Weights of a small GPT-style language model, trained from scratch on English Wikipedia.
Size: width 128, 4 heads of 32 (2 for keys and values), vocabulary 4905, 3.35M parameters.
Architecture: RMSNorm before each block, rotary positions, no biases in attention or MLP, untied embeddings, normalized queries and keys, capped logits.
Training: a variant of Muon for these matrices, 215M tokens, 6550 steps.
Each number is 200 + 30 x the weight over its row's rms, rounded and kept within 0 to 999. Layers, rows and columns count from 0. The size before them is the row's rms in percent of the matrix's.

# layer 8 MLP gate, 256x128, rms 0.209, rows 140-239, columns 64-95
093,236,254,200,158,238,170,174,199,209,150,225,205,167,209,183,183,242,168,255,192,194,208,179,190,223,219,230,205,203,162,203,255
096,225,230,218,200,208,222,221,198,186,199,164,195,218,158,200,240,197,161,218,235,227,210,199,189,185,190,221,162,249,170,181,243
097,214,211,226,171,224,273,206,210,183,214,216,186,180,194,155,220,225,242,129,201,186,168,219,196,178,154,164,208,166,167,202,233
102,200,227,141,166,178,163,209,241,193,237,223,128,174,202,155,186,169,159,196,216,251,198,162,257,218,190,199,181,246,202,179,181
104,177,205,248,213,139,126,215,140,221,196,173,197,240,188,166,210,145,275,201,182,166,154,223,244,228,201,192,183,169,162,239,195
101,180,153,186,186,160,255,248,198,255,200,181,178,185,199,173,181,188,173,197,203,217,190,189,170,202,203,119,182,192,201,166,166
099,187,237,187,190,191,203,217,186,193,154,230,149,185,154,181,239,217,221,186,227,207,246,243,225,185,201,200,203,188,196,156,249
103,187,214,222,212,197,201,198,189,185,158,199,196,197,167,198,183,204,131,187,203,169,177,245,212,191,211,140,189,173,172,256,155
104,191,202,158,168,148,260,223,238,189,173,183,224,189,162,170,189,120,231,190,190,230,168,178,171,212,214,220,180,212,210,228,181
124,197,219,261,234,208,175,186,220,219,198,199,214,203,192,196,167,191,229,176,187,232,193,191,263,252,179,208,164,139,197,217,190
107,171,202,241,226,163,250,192,173,206,219,212,254,250,251,168,206,202,230,206,175,223,213,222,247,217,200,197,217,226,191,177,254
099,199,246,185,246,178,178,181,165,163,203,182,250,225,207,178,174,137,213,214,208,234,221,184,178,218,222,175,171,251,190,188,201
100,201,187,236,165,197,266,203,183,223,190,245,159,174,216,227,221,264,166,167,177,216,262,198,198,183,191,124,171,199,197,181,208
096,144,174,166,214,173,228,210,194,248,142,204,159,258,209,229,174,191,201,203,217,245,181,218,215,178,162,186,204,236,170,184,142
097,233,163,183,211,174,169,197,218,237,176,220,206,218,141,223,132,192,182,195,219,217,216,220,150,202,175,208,185,162,166,217,178
103,172,210,188,211,207,189,232,258,180,198,199,243,172,182,208,172,238,189,197,223,224,231,228,202,209,176,183,198,181,274,242,202
099,178,227,233,217,192,222,214,242,189,167,192,195,161,275,200,185,149,249,207,202,209,227,167,218,143,138,228,254,174,148,210,192
097,194,158,197,193,162,191,201,225,225,193,268,222,162,219,219,200,135,242,186,208,269,220,194,219,198,223,127,202,206,199,218,182
098,231,191,133,206,141,262,196,269,173,159,218,220,209,158,223,219,204,250,210,210,210,227,186,212,148,263,157,215,199,120,199,194
101,162,222,123,168,233,185,242,243,141,246,179,184,164,214,193,198,216,242,178,226,154,199,219,236,182,232,254,204,221,159,231,197
101,192,180,233,223,224,215,169,193,204,196,162,233,152,184,219,176,218,175,221,157,226,225,214,182,249,171,148,226,144,192,193,168
089,180,226,221,183,236,180,192,183,219,166,229,181,228,164,240,210,206,166,172,173,186,188,152,223,253,163,214,140,179,206,233,233
098,170,206,179,206,207,175,141,189,195,166,161,179,230,170,225,188,239,207,169,162,216,223,202,175,190,166,192,170,174,240,220,190
115,229,174,199,201,157,189,222,206,202,198,152,150,208,193,244,225,213,223,223,217,213,204,151,200,161,218,161,213,126,172,177,156
102,184,226,185,210,194,219,254,225,186,210,211,183,174,170,124,214,164,217,198,226,212,233,210,198,187,153,163,226,207,226,194,228
104,171,161,207,220,196,158,203,190,166,235,145,214,179,212,187,227,184,194,237,198,161,149,181,205,197,207,238,143,206,185,191,199
106,166,154,237,189,246,178,177,232,166,197,190,258,154,245,192,217,247,227,227,201,229,243,214,230,257,226,193,206,171,210,188,201
094,246,226,171,191,177,205,182,180,202,193,165,192,250,254,266,225,191,209,170,224,226,157,175,253,221,247,159,235,230,193,204,165
099,169,217,207,240,206,171,186,208,180,208,167,203,183,214,221,152,181,169,225,143,203,196,182,178,228,170,201,215,182,179,178,221
110,214,180,218,194,170,157,220,187,235,166,216,163,135,216,250,258,205,171,194,177,221,185,144,172,256,216,201,195,162,228,183,216
108,237,192,186,195,170,213,155,177,185,172,191,208,196,170,188,170,170,184,158,185,199,153,230,242,204,201,221,256,184,168,175,170
097,215,204,229,223,207,192,184,189,197,195,231,200,206,233,185,161,225,220,203,216,188,220,202,177,278,252,119,184,190,201,209,154
099,235,165,169,216,162,216,219,188,207,214,243,215,168,171,210,154,154,225,198,192,215,202,169,154,212,169,218,208,181,178,230,200
093,231,225,225,194,195,170,222,188,190,168,201,191,191,222,218,255,215,198,254,182,217,215,174,247,230,223,180,192,220,233,197,203
106,232,208,108,222,210,211,211,170,224,179,176,203,180,233,178,200,182,187,195,251,207,139,224,182,234,167,202,200,192,182,191,182
092,238,179,240,227,212,220,217,170,188,194,147,239,209,170,193,244,184,234,144,181,231,225,180,174,263,185,226,195,166,240,180,231
103,225,216,201,210,139,217,139,232,184,188,123,213,218,100,225,229,223,272,195,202,185,189,127,212,211,212,209,208,219,244,238,204
102,222,230,192,234,213,239,155,248,200,247,181,200,196,192,209,209,207,125,182,194,235,173,147,173,156,222,213,226,203,180,216,241
100,197,201,189,199,224,222,225,236,167,221,193,205,159,222,155,225,207,204,183,235,176,227,210,212,200,217,169,198,187,171,160,172
095,233,236,237,181,171,181,192,185,238,191,172,228,180,226,201,238,206,186,215,218,171,222,180,182,207,176,185,182,224,180,210,189
098,213,217,196,169,184,216,123,176,167,160,201,195,211,142,225,169,168,186,160,224,206,155,214,231,223,190,134,230,234,202,184,201
101,212,223,177,220,117,233,178,173,175,174,251,182,194,144,218,197,212,163,191,200,190,207,213,201,241,197,248,196,186,158,201,264
099,179,179,183,255,171,240,260,196,205,223,171,201,195,189,244,189,206,208,154,199,192,214,187,217,144,218,259,146,215,155,152,193
101,222,162,208,230,186,200,204,233,176,157,208,150,209,185,188,240,216,190,174,200,185,172,238,187,180,259,242,230,171,208,204,150
098,250,224,266,266,193,214,237,176,228,172,205,219,248,240,239,206,211,214,148,203,187,197,187,189,140,250,180,224,199,203,134,166
095,228,186,245,209,198,163,150,239,150,204,224,292,200,176,195,167,197,193,186,225,244,152,242,180,223,221,166,220,191,179,246,230
114,241,200,171,183,180,173,162,207,200,220,231,166,204,185,246,174,168,196,208,149,229,243,213,263,191,205,242,240,189,134,194,199
103,139,162,183,214,182,205,203,191,194,244,190,210,184,252,227,200,189,269,145,236,196,168,184,205,186,163,238,200,182,199,162,193
102,150,187,226,180,194,198,235,153,202,272,203,199,178,246,230,216,209,232,197,170,199,161,242,196,196,163,240,218,190,235,284,168
102,234,208,256,182,203,220,210,222,169,194,161,266,179,177,214,192,195,228,160,202,221,159,215,216,164,181,197,180,201,230,222,239
106,210,155,144,229,214,168,265,188,186,233,190,208,193,251,204,163,228,178,196,224,193,189,145,237,140,176,225,207,163,159,225,181
098,206,198,227,128,171,214,170,159,208,174,182,223,191,175,215,143,181,224,169,172,189,159,219,170,237,199,199,128,176,202,230,274
097,201,196,208,148,196,189,216,159,202,215,153,211,212,129,255,186,167,173,116,227,197,201,247,158,218,189,197,166,195,186,235,163
098,193,147,175,252,243,164,190,145,187,137,184,203,246,193,161,172,219,241,137,256,182,220,233,148,223,220,198,228,204,180,165,217
094,215,193,97,231,199,210,194,182,255,204,160,211,166,197,202,220,181,225,220,195,191,138,224,242,249,150,215,200,255,243,198,171
105,213,165,171,211,178,181,224,234,251,240,248,184,139,195,198,187,192,225,171,186,184,149,194,206,232,155,158,223,204,188,239,151
102,231,201,185,216,262,220,196,202,232,217,196,245,201,209,204,214,199,238,177,160,241,197,226,159,195,252,223,243,165,211,188,185
101,239,195,220,213,160,205,125,162,254,189,225,187,216,201,187,205,195,218,165,217,250,159,190,231,267,137,185,229,216,207,234,214
089,199,187,221,201,185,210,173,180,207,201,205,157,200,228,160,201,241,229,176,211,205,214,256,225,266,189,196,177,184,202,195,222
098,221,196,189,206,211,150,249,251,168,216,262,192,225,244,158,227,237,284,142,184,238,204,207,213,191,171,206,226,132,184,199,165
086,221,187,167,250,235,179,216,210,170,233,180,241,249,187,151,185,195,201,151,172,170,162,270,192,216,179,237,252,142,214,210,225
097,243,173,172,241,253,189,212,185,156,155,175,271,170,218,224,239,206,189,169,213,231,135,190,187,241,198,189,237,159,236,237,222
101,186,166,229,157,198,220,252,246,218,176,167,229,211,208,219,226,228,245,181,179,214,173,176,212,192,237,171,213,191,260,177,207
091,176,188,182,238,242,242,200,164,204,222,160,205,165,202,175,247,208,208,196,240,181,208,211,166,172,256,186,227,188,184,211,164
098,204,173,182,247,142,162,231,112,145,224,184,271,189,177,224,203,156,149,193,171,260,204,161,227,199,163,215,181,176,194,216,176
107,245,152,178,196,214,145,193,237,186,212,175,212,185,201,167,153,195,178,185,150,137,195,247,152,214,208,155,222,182,226,201,197
102,240,237,183,185,215,246,209,253,241,139,226,238,199,217,208,191,215,205,205,193,228,148,198,152,162,174,197,161,246,212,174,151
099,180,230,180,205,134,194,214,256,233,228,209,232,203,213,210,187,162,200,174,183,197,229,212,208,192,210,207,180,217,216,256,229
106,198,251,217,209,202,242,243,231,190,173,214,166,185,278,202,235,211,227,218,253,197,214,231,234,157,229,181,202,243,220,206,207
101,163,226,243,199,194,212,176,208,150,201,210,183,177,159,184,209,201,189,210,181,204,205,227,260,184,241,214,238,174,240,131,179
096,202,205,231,195,192,236,244,240,169,186,194,232,197,164,258,221,254,223,212,239,183,227,270,225,193,257,230,208,186,162,154,230
103,217,176,236,173,195,191,214,210,166,212,195,250,173,186,200,280,203,170,174,251,210,177,199,175,206,158,201,196,175,218,220,217
105,156,178,182,203,247,202,173,208,139,203,265,203,180,244,221,205,192,238,162,224,166,201,197,189,231,168,132,182,171,191,204,220
097,180,167,169,221,169,274,206,145,210,226,147,242,194,150,197,147,178,268,195,174,246,225,197,235,257,179,178,188,175,235,184,209
105,180,199,174,191,225,184,228,223,215,221,239,227,239,206,204,280,249,161,164,223,201,164,207,227,191,125,179,246,184,217,203,183
094,149,153,206,165,185,192,265,260,179,251,223,192,179,174,216,165,210,142,192,195,165,232,191,205,219,186,224,202,202,223,219,166
103,132,208,180,162,161,175,202,199,243,206,173,188,225,193,224,226,169,215,153,213,183,193,162,254,182,256,204,209,190,216,199,191
115,183,198,207,190,199,195,201,190,188,220,211,171,203,220,226,193,217,143,193,180,249,142,191,185,225,162,195,237,204,231,268,196
101,160,212,216,193,177,188,189,241,216,199,153,222,195,164,212,233,151,161,211,213,266,120,198,237,235,208,183,134,170,179,228,211
096,155,259,184,211,212,185,170,188,209,172,228,244,182,227,207,167,196,230,185,158,212,189,187,219,171,198,207,203,240,198,228,213
103,164,168,142,221,184,198,189,219,214,200,263,251,197,199,185,222,218,209,212,224,256,223,200,256,207,138,210,184,187,203,239,235
100,157,245,191,229,172,205,231,204,222,171,212,131,192,219,187,220,210,246,253,231,181,208,184,216,160,158,222,237,182,233,180,142
105,130,242,222,272,192,177,195,170,219,194,195,191,189,172,192,232,205,180,189,185,206,189,199,168,169,202,155,151,211,207,274,199
087,197,230,172,206,169,202,236,171,196,178,194,189,217,186,144,212,207,209,172,229,251,241,146,199,219,241,138,184,203,223,185,163
091,203,204,210,223,202,211,205,248,244,233,206,201,141,160,175,205,228,137,213,178,189,218,203,227,268,231,155,195,207,228,235,188
100,279,193,239,231,196,205,219,196,198,152,147,155,179,197,219,190,190,199,239,164,271,159,209,181,254,184,227,169,183,206,167,215
096,225,183,184,202,202,176,198,211,223,198,132,189,199,145,184,198,244,225,121,233,184,172,209,198,152,217,245,183,205,182,194,237
106,261,233,255,197,217,214,233,165,247,207,160,243,222,192,225,238,198,195,198,211,214,219,219,223,195,236,204,218,180,229,134,206
096,203,212,153,217,231,200,224,175,244,285,170,144,169,192,172,194,204,236,169,220,177,180,191,170,148,196,217,196,201,230,214,244
104,175,185,169,198,215,242,193,249,250,215,182,191,211,229,226,242,230,171,181,170,200,203,249,243,191,135,168,186,243,278,222,185
097,252,196,261,204,227,177,199,158,201,168,213,231,166,244,153,210,159,249,213,199,173,162,223,229,223,217,181,189,161,165,197,201
101,206,160,208,257,189,216,222,210,180,157,112,230,205,215,183,130,153,199,139,239,247,169,208,158,253,194,186,203,234,201,152,231
107,194,134,174,235,209,219,173,162,187,202,196,208,214,181,215,209,219,203,195,243,208,171,279,185,182,181,181,208,140,211,208,179
107,204,254,260,150,212,200,241,228,160,202,213,200,194,168,199,207,214,220,172,199,236,187,253,167,228,249,184,199,234,187,171,152
103,195,231,222,250,210,199,176,193,181,162,162,215,211,216,255,215,229,194,196,236,260,159,226,178,219,223,233,146,154,205,196,189
106,243,210,244,222,163,157,188,200,170,201,194,154,189,228,224,165,179,151,194,207,266,207,121,245,202,190,199,193,161,172,211,151
103,172,172,222,206,223,181,188,222,210,189,180,231,204,202,245,201,175,222,175,216,236,176,236,238,221,193,197,215,206,204,234,224
100,254,213,243,226,249,201,174,232,222,170,158,227,142,180,224,234,158,224,207,160,202,214,232,236,219,211,156,211,192,209,191,193
091,212,194,186,250,164,171,226,163,197,207,176,244,195,150,214,179,260,161,152,187,199,220,174,126,221,222,172,180,173,166,187,222
095,164,225,140,245,171,229,181,198,234,168,164,237,201,214,231,153,285,179,218,220,179,199,180,187,205,184,229,229,132,230,208,195